{
  "n_head": 6,
  "head_dim": 32,
  "d_mlp": 256,
  "parallel_block": false,
  "optimizer": "adamw",
  "beta1": 0.9,
  "doc_mask": true,
  "steps": 5809
}
Each number is 128 + 32 x the weight over the matrix's rms, rounded and kept within 0 to 255. Layers, rows and columns count from 0. Numbers have three digits each.

# q: layer 9 attention query, 192x96, rms 0.114, rows 0-31, columns 0-95
# k: layer 9 attention key, 192x96, rms 0.111, rows 0-31, columns 0-95
q0:089149145149116149130110084117135179161108147134094151098131146110114090121104142104133125127148086119164132080155125087108094135088125105091134157135122089118151104170113137139168108122144116100093115155134129094118147116131154131103111100192126087113119122112169116144153122130132145144
k0:094152144096132105116175163099113132155153155141120119128117141150119136133139103145118158116089140124151108143119131160127135128121109133164154108119128150085159160131113127122113145182140122149145102104127100164090108136126135118129085128123113167085088134135111166107143116151165154148
q1:099140143132124120142080095164124137121129128158105127153120122110152151118110123134152139111160156138131145119143138104135107119119180156115112166151135159150134122118137102119127108137135128138104114107139138136089096110185153119127133111150123120143123140113121165131124117168137138128
k1:161103121127109164174165088131139133121141133166133135136112160126101099123137130131123148110103111166174090101096103176144091135094107124129122174131085191099129178120118123124143113152101142103171100176124140087152151179136109099147126146124121133105111111145117136141130117133122163111
q2:157126155143151118148114135130155131091124138150155125119131132162150167150119125150134133101114152149111114129122075155139109121109123183121128101122139163131127135104125155089121151112152120143124142107148116126101113133150115156143131098100113165120139173091096171094129137170123107135
k2:176099091169107117115108093116092160145143124114142106148131104080111175072122116095110105137173087108101125166176148090127116140148144152170098063125101071128097130181154094136088118145135146153095102113153099157137120099127154145125129110145131134135190109134159149093090121118136178073
q3:097165181103173109090118054145111142157126092141119143118133131157154125114150149111145100126118129120160132139151123132093102140163184110100153093100123091106104068151115144106101120122153104135181144156123142200170168137097064185151156120121097129126141100114099126112124109101154102139
k3:140135154097108149090144147165123104125129130146121153135150138108112164124100150139132106148110111128070146146173121106097140148154117085126182161127172132149126076137096096129138156124128109140100149131155113137109131136128156094123136155111097109160120143123127148134090108136140103150
q4:105100164147165159147136094177093145151060105107110110108132097125137154143141156109108148117141112167134114121142182140089116142125153143088117140169090124102137092149099127130145108131123128154117150133093110097145155090135114158094150136115140116105136108148131095112140120106094142148
k4:095098120076135142122159128126126126107146096145156110106103107164138152112107148185147138093070139157158123144126135102129141177130130125127158168147147119044148205133123107133122141123111099107177156179162157169147138130128156192107111166131062160144149130143113134126117140141126086096
q5:137069128108182128111108121128099115154125142116087137151145138123116152181147121115122160124113145112140131106137129119135117181134104128159079106099090152113119161095092130191069098095138157098116162146164105104111127116119147121154138116140129140158110129173159187166114129111133149095
k5:124135088149143092099159120128127138152106126099134156096099112141142107136106093141154109133147140101116137175141140125126090079173199138113150126158124099120125112093131123128150128121145104108111106111147113147162141136160136110149153163093095105132126123137080113096138106132105083175
q6:118069153175156144149119123114102162149147134090103098100084100139141138136149087152151126077165088137111121162118119125125162142160140113112095139138089088130135193112106113149122106121172130109120127153167099144140154091132134152126096133096132108122078136135131135136156105134122148150
k6:127141102162123125137127137139109076100143132138140119180116138218085147123134107150148126138129159142134178142145144112141091123130126143111136116143110111123120116085044120144128140137104132043138164093121137108130179105177112108140141092157120091127147092158084105130097123115165125090
q7:121101115097105116106137155137119121102110147097112128087094154132121134189149130130124181146104156076181087118106151101123148154101130106107141132113161083177139119104181142146139067102158131067086146122124118079134079137130204126169116129166165070104064125159145165135117160120094169111
k7:102069109168157161135106064051116136093128102097093142152139131099107106089131104169117072122137124145087140086126127135159114137140177124142163095111071168108152140136074144125122188137107107120160103123143103123126132152132117131089090174127145146135099114165085113178123095126123154176
q8:157138135089086139136148118094097123110135132136109137157147099091150108097096109161049118152118146131110118088075112104139118151125124175149098119117147185169089141119133122105122114148122118102166062117127120158126069104131111112098139169138106118134212136125113072095102128118186091152
k8:149104086086141121123109165128150127174178148166175163156164146141116118142147065102149099156113152121172073178120111166104132076137111180115093175135156142067101124123186140109159185153149189168118184134070135140137113111136090131170139057127183150127156113106162115116169134168123084143
q9:169147118151132128147152126051099125115165130147154059120140104138104174114129111167085110106139116171143102129143089129167096137132142187139076116130108136125080164146165108120155132170120147095156070048119093160112118151166091115100149135117119155154179163114096119132142116163166109138
k9:125167145128066144153120125141152164115166149140135136181145106116143115125121140058145160097178125154147114174159131099159115152084160169166110113091165144123079078115152079161139131159158176088095147108109176108132110129129109085117115116121084121135133093135118154143138125062121143101
q10:174201136117167141145166179074108103145183143160133090150153085091135117110098105174072126159128119162126038113193114088120062126119098161090064102084119175142051127078115099160201161105155124122117106108128131130153130121146073146108186146111095131144192188099144080157080149113179068104
k10:149151170111094107094165181148164200151204118125220149151148131127145098099143105045121157115128132133170137181165136155159105124130099123141110134119200134110089105108142145120175207120180201112120155121135201124184090145090087121106131140068115144092149089166118126150141104111121123127
q11:149145118135152164134105131153061111172126071124177163154162155163099104149178162060179164122170094101130168140193098087088128075152103112108119100081139087111188101141118101150104109098132114160121151137122102136167108139079187092106090095145125104163089096136164127112113098122121154136
k11:105099110154152081081115081116133125114076085077061132125104128128178143096148137162103157139052110088157167116114146116168154165111157139158117116154045058145145104097100147127112026070077119116108107164148134063114146087158161161172110087174179108144090125184168115148104137107116131159
q12:121137164126171114113123113166097139162118065139154109153135144126139191172190117088089105128102117112107105136122097098121144094073097140123104098103163098144078089100108113110177160137144125115132119120127138140103126088077134078170167092062128141095177150108142112099084092104165092123
k12:168131117075156108067153140139145171169106176151206144180173165135118133146112074139169134141049113070165135129112099147118125099166117109165099148152179113089110091082163133126151131120103139126131115153124211100122134127085143077145146099116154143121157158168142108117109161106116089087
q13:111150165128121160164108133079095086175124136134091123110054142178166089066089135144072087078162141178180149161122178179099112090147148134126131129190112144188135103133166092103124084119064121074095130107123064145197180079180077127066128172065123156133174136108111069126167139131118103176
k13:133126143131095201152142126091123121116161087169154166061112106167126153084119130143115129107155165200171133124090198134133136130125133201159076160075111170143159104075107140033120123131107065117156204139113138158071180093190079143150132113114126176160136137109113123175100088139151060191
q14:075146155125155160113139133194200154094141155123108179132115090128062079111129163085196141139117120058099143202210163175127151165137087135094127129125101124145109128149163137134171150110156110152123202143105140081177086147100128156134159139113193114063051172192066120149144117130074151153
k14:184114089108187061118102131117203125186121096085106141116140151140113155182126137156110087140116081091056127131151113212143079132098155119150136145156126118129136120144174161111244114090172153147119226137131177176144177135165109164130172192130136152072184085156089117110158157155108144109
q15:107165072116064163145144207014174169166202097137120136113151114106137072149108128146158133099113165140129167185168117145140128106117110123110119154158068084117092132204169121103119160163118123124110132088159139081163094163140141154126074135084145092161095120164114167184130131209095125114
k15:117095136146140114061097157140155147135166097104129161131161128147109115177148106069114140142205116137079173111135147171151091132134075110149168142140159126141145117130131133123130171103150146164110187107134135133138135155115174147085159194064151189099105120178097133122180141128049149144
q16:139122102108126127103147163105159183164151092161153128147166098135088202181123101101154189106095142141149072153137098191134133100085111166105109134087105132148070142148134143164156204137193188092169101126149168129099109147125134168111126162142151098106075144162086143131085086136089167087
k16:088137159106126120077142118131192164144133090139142139159164136141126096167138109112168152135125131117123154129140071132166092129116122104177143139136180131158109137127144133103149192102176160092100137135132181101148128152057110106104146157087135132068095090198092126108147160103103161158
q17:100114111100109090136154102129114102140121146123146070116108183137130145188147099109174090141158133202133119188148150163173126118094114160132112131112136124147137151053107125130073091169117119152153126120041111144148161122128076145123183166104178127111130132187071137148129125066134121139
k17:115152121126125109135124082110166185176094173131122132104104157144114147085126157189179085134155136143097136124147195153094103094159147122101076143126130083132125086094075114176131207136196105177147118149165097165180208116103133132146128188166175150136145097099098091140075117128132106162
q18:116095143164093072126097113105153123123107153107113101103128138117187092140111103158064101151142123191181121073074116124184122112150200067147156140186100153128138169124123181128107078135059148127123075123161181155111183138123157138102104106123098175131177084121138156105176137164148136131
k18:155130137150119153178176110126067106072164180121146122133139113135133142112145117090140135114124146200128094120104137102097163114142108138066108136111103162120139129166077114117054139169102108134149057123128091170174102132150128143084105102163036109148098160086156133099102100162152136106
q19:144108086135137110156145128148156138155131128139149096143125116176053229182134105147136156079135178117137102148109117156114116086042098170144123170100128107139095157176146146173170126141130156031180068125146159141070111131138169087149122132133153114127154120141087125089088075107075108109
k19:071140172068128145119114133147157180125128094169194162141133148128137099156124109118162208094135152125132108110110073128147147132114113101180154113034200109159110155078163123137142216143173121058135128149128150102153132162086092077113128126082124100074117099182109090123137158115108123155
q20:145159150173117126089096125105116125073142232088109146165111184128131110098130187179104114104136103139057135136117107107127156128149166120212102167165117131118127102128156065141138120203097103086157086134132149125121141167156151165158146140117167162118148173164157101079154153119105063206
k20:132147119197088138149035131057187091134125160099144080173107151120092129104136133120103180106131108156075070160116175124135183213104164179112117137091155140120137145111145146178076140140168084138138092134109134121080063100201090140085086194154107130158175166137133109137099128122102121084
q21:151106084096085135158105130113102149100132162139116117147157087090097107097164116168154126110150133119123211085049114110110125154133119122164140135109138115121177133167112104133101122125100145107147073142105123160099137134136169090144075151182113112173176074083139146127117100147116130132
k21:134131146115098139174086140125087089074143104161119082110087076109135144117099126135126162108169124149128093108130117078128154107118123137102145084109098112146108172153161108173053099185084097132123084116129085133104085126154163137129069094148117130165126139090167145139123120140142147125
q22:064147129099133156141155177108134168108153103157148121166154080163108139145110102137166136112070084075122096126137113152083147146090129124138114112122066099159084113172173122112181159140153139122174173124166141089124091081151150128134122078145190076097090115133075174136142108115068152092
k22:111114121103153108094120135128173179128160107131154144138158129134167115172117102123187127142142131084106153120162084156157129145134140086169164118117168163151166177121158162130155162119144179117102190123120191127116151113071141115113122147083127169059107125201124145141112148125109127144
q23:093102126102088107112102163097150151123156097168159084142115088108093187199137084123119195132106169059184066141122118194110104060022059165158108107102106113186071103167140121136180133138163156077173073122195172198092079092108164116130063101127131090119117082142116145093100079103113154063
k23:091103155086144150086114173150162167091121091173177148125150086165138118161143044108192157164125158113140112101104061136127134098104108115165126130075179116173134133093144148110133225133163169072131156112100200110167150112043147072105147079095089144063072098182126111114137122086092152170
q24:148186153105145114125160137132075126083128077126102122086073076084183086125099133131116088099109128154158125184067095165112125198124147182081150146202112088136079127107102080123151109137162132080106186117108043155157120062134105177215104145135138079138171062079075101126146096114122098105
k24:115133171068087101095153229142130124084164068158100124142092127138139090121012128156171077126116171172168159138138178136132061113182126144105226145143194142116156110061119178125160151147159109105126197121063151116169160125171156079140091130090080148151134134144096154188084085121119116170
q25:166147141086122077125133082182068115082078179112126080120092101078068102071179118116158124128168108110073181116037135126119101134128145142155115099098177110162175115110113086134105115117136186120184101153036120187139196098109172041124102160193102128181145015128114127116099107081130144119
k25:116142112132102122187099152110073120069136106162114071111100083150134147111078117208149127109124134148158077107154119087115137073108173132100124129110068087093113158125159102181104081172111085113141094125112106160128164101164173114139063081204085127182135117095156147136083085141153108124
q26:164169180133169117087130122084145106115144077107155126117113117075134111151089111154064115151131112162174121125094089085093112114147167132089118121177115120132111097084089103086142158135154089122063136140195135134143174084168107201154128137111136132152152132105113125102124174177124087109
k26:120104118158092134123168207126109116143142073124126111187154141113132105070121090088092112146076141136174186190147113092131096149184105139082167156177161161117169104111100163111150172147114136121116115107126173080158070148138089133124147120069093148137113122138135121152130074080145110133
q27:162115120139141144140099113127114105151112107158124120069108180176193148131153123201033111094147116153162130155075109110140121151144151163178116126107127143155144197106069151135105115131098145078090121111164125129093121129120127135132123168110094155131166123119140178139123187112130131099
k27:156133137127068175191172084139078116170117135169135114124098131131116124083092143137132146130139139183157117085087153120101101136115118153117131114130111182137108128110095107104088096152136117070150082113137090090134135166137093101067099104076138146119132125071133121161124140119147121096
q28:110123149143131158091119152134132096146123076137127095132151119132086211169093136095085173100092184120131075139163104140116120065075094162106123166117162142150041105121117135147186148125160138072115101104176127142126082119120113133119174134139128111138144184123136056075068135101149156142
k28:100146150076127132069146126173158155142121097121151172161166168135140105132152118095144162152101186123156159153102113141144124147113117139184123150117175126159125095095146128089183179081186174086118139150113188087123103116100103122146165122091134120097128127184099092107115160086105128164
q29:111131151112121149158133147100159190168154086152166130136150110181132184190103101119112168117084128126136054136161081190110129131107128162112138172091080120160048148172144163137192153158142172089131169069168178125108060106164120174119170103101151125085107166144083179148142107150108139088
k29:109124140098139136079147094151185190159130132127174171137166172116127085164144097099170136112121164127133148123131081156140082143153120113171150151113168164152135137121126162098161172088154177119104171131120180112147144144076104131101148169057123124084111098185106126132149161122121151149
q30:118114090127142125112157123035165138122142072148153117134191109143087152140094115141126132148154164156162162119124134164121142103152154159117182172159094161097114179134085142123081166120127172105148067108133146097089149179151093184114143130140156133194083176105099146154157124204116160140
k30:085137151138086129108136096144148132135128075124090137153179158087141125133162176062102149103188144136138163175137125104170117153154100139115163109134184110186127124144054109120110189113115155137073104101178112084110089135076097149101119153086093117121125078143114101102130142127162159097
q31:119094092143081116104094095117115101094094142106101101112112119069158151134093141128138170162116164155124171066051163162203119189132146147125107140139125145089164167048109156133026130118118119111137094143126105143108136158114095161142115173211073171132145105121144120115143111139176127130
k31:123175116163110170169149119143102058119120194139071078122089118094093170118100174116142112119140134165148116153120143094142161098129133135081144082144116158136099104184131114141110141156176088114144045094106072127138085098140149153128117117154092074190113137063124130125120113130171168132